Each number is 128 + 24 x the weight over its row's rms, rounded and kept within 0 to 255. Layers, rows and columns count from 0. The size above them is the row's rms in percent of the matrix's.

# layer 11 MLP down, 128x448, rms 0.129, rows 0-28, columns 224-335
size [102 100  91  99  93 100  99  97  94  95  99  91  95 103  97  95  93 103  94  95  97 105 108 103  92  99 103 101 188]
[[156 112 137  88 118 153 157 141 111  79 128 122  94 138  87 152 115 112 139 164 141 140 108 127 125 101 126 112 160 101 120 139 138 112 118 124 135 160 154 154 150 155 152 105 119 109  90 136 145 115 115 140 115 154 154 129 133 120 110 148 148 106 128 125 177 130 134 130 126  93 149 115 136 143 155 126  73 129 134 157 160 119 102 111 122  98 142  63 152 163 145  65 110 122 107 159 101 111  96 127 138 119 146 137 104  98 137 106 123 129 129 126]
 [108 123 175 122 142 131 171 111 154 111  88 118 125 140 106 145 113 102  84 125 116  91 136 131 123 167 123 133 152 114 104 150 108 123 138 113 123 103 142 159 100 133 149 148 110 144 164 133 108 132 135 158 114 166 122 128  90 122 113 129 148 130 157 114 175 111 107  89 172 132 165 109 151 102 131 132 168 126 157 130 147 151 110  96 127 102 112  52 125 142 140 154 112 102 112 115 164 118 153 150 145 120 149 143 145 174 132 144 169  96 120  90]
 [177 102 119 115 114 152 139 132  75 110  98 104 114  76 160 145 116 123 141 105 153 102 129 138 103 130 141  64 120 124 155 136 106 114 171 148 118  88 142 184 124 134 161 117 139 147 122 121 150 171 137 139 146  90 137 126 167 123 157 122 110 154 138  97 116 144 140 136 122 155  91 157 144 108 149 130 117  93 124  97 203 149 124 122 149 106 122 172 162 147  84 110 139 123 111 136 109 108 104 111 148 131 156 164  98 124 174 116 125 160 157 131]
 [ 99 138 167 137 133 146 134 154  82  71  97 140 133 160 161 154 157 124 137 149 108  89 108 122  86 142 126 140  83 139  74 119 157 130 136 153 149  64 111 106 114 160 117 114 129 112 107 115 133 113 131 132  94 137  89 148 150 158 104 144 118 118 114 118 153 120 103 120 108 143 161 147 125 112  96  83 130 131 168 145  91 127 102 122 170 128 115 122 126  76 161 134 102 116 149 151 135 144 148 121 103 113 118 143 156 134 115 123 100 137 121  86]
 [103 105 161 140 117 148 112 101 149 123 176 137 116 134 172 135  90 111 128 125 196 140 137 135 133 109 172 152 121 154  71 131 133 131 118 126 122 151 158 158 128 141 106 150 123 100 154 165 108 132 189 110 118 161 149 130 119 104 133 135 101 131 120  97 144 123 171 137  72 133 131 135  92 124 178 125 112 116  75 117 138  82 143 114 191 150 198 105 136 178 134 102  98  44 107 120 104 105 129 153 103 145 143 121 122 170 141 121 137 105 125 160]
 [117 115 117 166 105 122 103 134 104 149 109 130 104 152  97  97  98 163 129 153 115 124 192 139  96 129 174 127 142 111 158 119 129 136 137 118 118 133 123 122 132 113 131 109 132 131 118 122 127 123 144 145 131 163 129 119 158 125 137 147 119 107 153 128 151 144 116 120 148  97 147 103 141 125 117 137 125 138 140 139 116 164 137  82 113 157  87 127 100 129 162 145 125 125 135 104 153 178 111 141 108 126 125 114 131 144 103  91 168 150 114 141]
 [ 83 126 136 109 123  75 127 152 135 111 125 135 158 103 184 115 134 148 135 159 126 155  87 131 150 160 109 121  83 104 103 124 143 138 133 121 125 118 136 140 136 165 122 151 102 106 148 138 135 137  85 112 150  91  83 115 106 123 137 132 115 125  98 143 119 144 128 142  89 121 120 156 152 110  87 135 113 153 128 114  84 135 128  87 121 163  95 136 154 127 127 150  77 149 170 136 117 143 116 140 146 129 163 132 144 133 147 120 107 137 123 100]
 [124 144 168 132 104 124 136 117 115 133 152 127 144 184  93 152 133 132 101 110 136 117 118 102  90 122 102 113 141 128 113 120 141 129 147  98 120 119 137 145 119  76 164  73 117 127  99 164 139 150 163 153 111  98 101  88 145 148 137 146 151 112 125 123 121 103 153 158 125 106 140 128  95 103 109 111 156 132 160  85 160 162 108 119 129 118 146 131 136 111 140 115 167 108  87 134 130 157 128 176 114 115 106 158 122 142  85 102 133 173 101 168]
 [134 105 103 157 134 158 123 152 107 144 145 133 111 182  99 111 139 154 139 124  90  96 139 121  98 117 142 170 151  94 158  91 101 122 108 143 102 169 135 122 126 100 158 131 116 107 147 171 116 122 149 140 100 167 155 136 155 158 144 147  67 135 144 129 142 147 133  74 110 115 131 143 102 103 161 130 168 122 132 123 143 101 114 126  92 116 169 128 125 134 142 133 105 142 115 143 108 101 117 109 153 112  99 120 141 110 127 133 108  64 136 126]
 [203 114 103 136 132 135 132 101 118 122 165 126 103 119 103 132 136 141 146 110 132 125 112 115 107 134 124 133 139 164  85 107  93 113 135 129  86 156 111  85 126  92 157  92 145 105  97 121 129 176 105 113 103 137 121 112 116 154 150 123 138 133 115 142 139 105 118 128  97 134 115  57 172 161 140 172  96 164 135 130 114 118 141 112 148 107 154 127 163  95 100 129 121 143 135 115 145 103 151  94 112 154  84 112 131  80 154 119 126  69 126 141]
 [102 152 117 106 116 115 159  85 119 103 134 136 137 122  93 117 140  89 145 151 164 130 125 147 120  94 107 139 129  72  41 123 121 123 156 157 132 151  98 135 143 140 121 131 125 111 104 122 125 112 140 167 129 165 158 101 122 120 137 132 145 157 167  99 115 116 187 118 141  81 139 146 168 153 173  91 134 177 163  97 189 170 128 170 181 133 114 110  80 167 110 150  81 107 127 148 119 103 133 130 161 125 126 149 127 127 160 126  87 137 160 139]
 [150 124 129 176 102 156 119 120 175 123 124 135  82 122 139 122 173 144 125 147 130 126 118  89 134 153 127 107 134 110 119 146 116  97 150 148 118 145 123 140 139 118 143 104 148 130  96 141 147 120 153 121 168 109 179 141 187 106  98 153 117 131 108 152 146 140 105 116 117 170 137 203 145 156 124 106 131 112 144 177 101 166 109 127 134 155 108 120 165 145 171 119 169 158 118 115 150 145 105 141 120 139 143 154 134 119 110 125 136  84 143  95]
 [156  89 155 122 143 115  81 127 141 136 141 144 153 148 154 117 118 139 137 112 137 108 125 134 140 105 127 134 119 149 120 147 117 142 168 150 158 141 143  93 109 126 103 126 141 110 108 155 136 133  97 100 147 134 121 129 161 123 137 134 152 122 149 122  75 124 125 100 140 109 136 124 126 164  94 146 126 124 129 116 127 138 118 121  95 133 151 119 148 132 120 135 163 153 179  92 106  88 168 105 156 149  89 156 145  84 101 121 152 144 129  90]
 [ 91  95  95 130 159 126 113 113 150  88 121 133 141 149  93 137  89 115 122 103 145 134  77  94  88 123  86 157 151 121 123 130 156 113 139 179 106 138 124 135 104 129 132 148  91 118 114  51 108 163 131 112 127 140 151 142 137 118 117 133 138 124 102 155 106  94 109 106 137 128 154 143 122 144 115 122 131 136 114 133 166  94 123 126  81 164 131 124 111  81 152 146 111 152 124  97 151 147 153 151 109 121 109 139 118 143 137 115 144 170 134 108]
 [167 136 108 167 115 156 164 174 124 140 133 100 150  65 120 119 167 115 115  97 106 142 106 138  77 124 138 127 150 152 103 100 127 127  82 118 143 130  79 112  95 143 142 109 158 133 112 102 121 124 161  96 131  98  81 101 140 131 136 130  88 145 128 117 111 108 142 107 167 163 119 133 128 133 149  79 133 140 129 105 178 120 137 166 118  70 116 101 116 144  85  87 161 135 109 126  99  79 126 149  84 126 170  96 147 116 121 139 173 165 190 139]
 [178 158 126 110 138 104 131 189 135 151 163 111 135 138 139  93  82 112  71 144 146 140  83 121  76 106 152 123 105 133 108 174 148 140 143 101  93 135 125 111 161 114 136 169 127 116 117 162 106 123 114 103  92  96 154  93 154 123 144 141 131 135 124 118  70 119 122 123 146 109 126 132 159 122  95 105  94 120 119 126 143 139 109 104 164 119 156 108 182 161 103 104  75 119 135 107 110 132 158 137 147 137 116 149 134 123 166 140 120 135 128 130]
 [164 107 127 145 113 147 127 178 159 167 103 123 108 102 172 161 119 118 131  97 113 149 139 146 133 150 168 144 138 159 129 118 151 105 149 151 154 131  95  98 118 147 106 115 129 146 119  97 145 144 132 152 103  96 132 137 135 143 149 122 152 125 121 140 130 138 106 142 105 132 120 122 142  87 121 128 151 154 127 130  99 136 128 161 160  74  85 146 150 131 104 113 125 113 123 155  85 109 117 125  94 154 104 134 106 125 155 131 116 145  94 115]
 [ 99  88 126 128 151 121 113 138 125 135 101 158  77  87 105 130 132 117 124 126 147 158 123 140 130 146 159 134 108 119  97 133 147 167 121 143 152 140 128 144 130 136 165 142 139 179 165 111 140  74 129 151 147  75 112 124 121 135 114 130 151 113 128  99  98 109 134  97 119 114 146 151 120 146  97 107  97 115 147 119 149 102 123 154  92 110 184 102 100 104 122 121 137 121 157  94 137 132 130 122 126 137 135 159 126 118 135 122 110  95 170 123]
 [129 155 157 146 131 158 140 139 144 138 102 132 108 119 153  93 103 144 143 133 140 119 131 164 103  98 159 137 153 145 151 150 158 147 112 145 117 165 126 124 106 125  96 164 153 158  68 182 130 119 126 155 170 125 108 135 142 150 128 110 105 103 120 101 127 164 125 151 137  93 127 162 102 124 121 104 125 134 177 116 130 159 123 147 113 121 116 173 102 134 166 157 120 125 164 135 124 114 164 115 134  98 126 156 178 109 109 159 180 144 113  88]
 [127 105  97 142 104 102 180 115 139 126  79 133 121 122 128 111  88 108 103 161 110 161 150 177 126 144 172 120 144  94 121  93 119 148 109 173 108 105 111 126 129 106  70 141 108 176 120 164 115 118  72 142 129 103 117 116 136 125  92 147 155 127 121 104 120 159 112  79 124 176 140 134 162 112 177  98  83 143 134 126 118 164 111 104 135 117 174 138 154 121 156  94 124 123 137 119 142 139 139 124 118 134 151 135 121 141 110 122 154 136  87 114]
 [136 140 104 139 132 144 149  87 114  99 112 128 166 126 147  91  85 121 156 116 149 133  93  86 129 122 147 111 134 144 130 160 114 134 132 104 110 128 127 144  84 103 134 103 126 136 136 129 139 141 107  85 113 148 161 114 104 154 106 131 114 150 120 132 141 172 143 182 112 150 149 143 100 119  65 146  91 147 135  90 123 106 147 132 104 139 126 168 130 148 112 163 114 143 152 159 133 108 187 130 137 123 105 128 116 113  79 124 140 164  88 116]
 [155 131 146 136 115 123 133 124 119 120 104 129 117 127 140 133 176 140  94 173 191 113 162 134 159 159 138 113 132  98  85 140 134 117 135 132 117 184  93 138 119 139 108 130 161 144 129 132 130 133 151 127 100 114 118 103 132 143 185 134 149 136 121 102 104  94  90 105 128 123 143  79 142 151 149  85 171 131 163 106 134 175 132  91 125 108 131 154 139 118  81 119 134 141 141 130 109 134 140 103 123 134 142  92 124 128 133 122 115 172 104 153]
 [ 64 107 132 100 111 128  75 114 114 104 107 129 102  68 160 110 126 113 153 123 161 128  77 130 128 108 118 119 113 118 118 134 112 135 100 145  93 142 156 146 120 155  90 122 138 101 118 152 149 121 156 115 109 149 125 182 122 104 147 123 148 128  96 143 123 132 147 130 161 127 150 127 116  88 120 116 137 173  61  95 133 109 116  81 135 137 100 125  90 152  58 124 150 157 113 163 143 160 134 147 136 146 142 141 157  72 113 132 128 106 110 125]
 [125  95 129  94  87 126 126  84 118 139 142 118  84 142 125 155 126 104 101 122 114 115 129 185  93 150 111 159 128 122  97  70 158 125  89 102 128 132 126 127 148 118  83 132 109 138 134 125 138  83 123 129 149 129 145 115 107 173 110 108 113 104 128 177 120 118 141 117 146 125 148  80 173 136 145 115 106 157 155 158 107 122 132 163 108 100 116 172 101 109  91 102 108 136 113 140  88 105 112 147 108 151 163 122  77 115  74 137 203 139 113 169]
 [116  76 170 108 119 143 159 140 135 121 156 119 127 145 122  99 181 129 146 120 167 138 130 120 136 174 141 135 178 143 144 133 136  98 147 142 149 139 120  81 124 101 116 121 107 145  96  86  82 143 119 126  70 151 119 127 162 147  98 173 130 120 100 117 153  85 121 113  97 184 145  99 145 101 120 135 150 152 157 109 135 162 103 110 102 121 138 108 118  96 159  80 115 110 101 153 131 103 169 143 137 111  84 137 117 136 139  85 113 118 120 136]
 [151 170 135 123 137 117 132 105 146 146 148 138 171 135 133 117 143 150 130 153 129 131 132 159 110  99 148  97 109 107 137 111 132  87 115 110 131 136 128  97 150  91 144 109 156 123 125 146 134  88 142 111 101 121 158 130 171 104 148 107 119 132 121 132 113 111 110 121  91 137 100 148 138 140 128 136 135  92  90  96 110  75 102 106 173 121 121 124 128 141 105 150 108 163 114 100 112 107 153 156 154 133 134 124 120 159 141 121 114 101 140 131]
 [119  58 184 117 131 163 131 105 140 115 128 108 132 114 163 106 122 112  94  99 128 126 117  94 132 162 125 134 109 137 119 136 140  86 124 132 121 122 137 126 100 106 107 140 188 113 125 126 137 109 138 152 112 124 124  91 100 123 126 144 109 109 139 145  94 176 104  98 138 101 147 120 135 125 127 138 147 125  76 139 126  99 101 150 101 129 158 148 145 152 148 137 129 129 122 132 159  98 152 128  94 127 126 170  99 116 142 142 116 125  82 131]
 [120 153 164 123 131 110 125 162 106  91  82 122 112  95 148 141 105  81  98 126 140 117 153 106 142 148 113  95 144 110 108 135 143 131 127 145 128 138 125 145 103 107 107 142 110 126 185 143 140 127 118  97 105 132 174 111 153 140  94 121 144 133 158 129 144 128 131 103 124 107 132 159 108 119 153 145 134 133  52 115 173 125 155 126 137 143 142 180 144 151 162 122 156 137 170  96 146 112 131 124 117 135 130 103 162 151 151 111 164  80 119 144]
 [ 85 149 135 145 162 120  82 152 153 171 110 200 126 155 154 159 117 138 124 119 121 142 154 103 152 129 116 124  66 142 147 138 103 138 104 163 149 124 150 154 120 114 122 126 139  91 120 132 232 141  97 136 168 131 155 118 133 173 161  47 140 114 159 160 158 115 129 155 129 130 168 136 116 113 130 184 143  72 127 100 146 107  95 142 169 152 110 151 103 141 129 131 130 146 135 113 110 138 122 147 142 174 150 125 192 139 130 139 117 116 174 165]]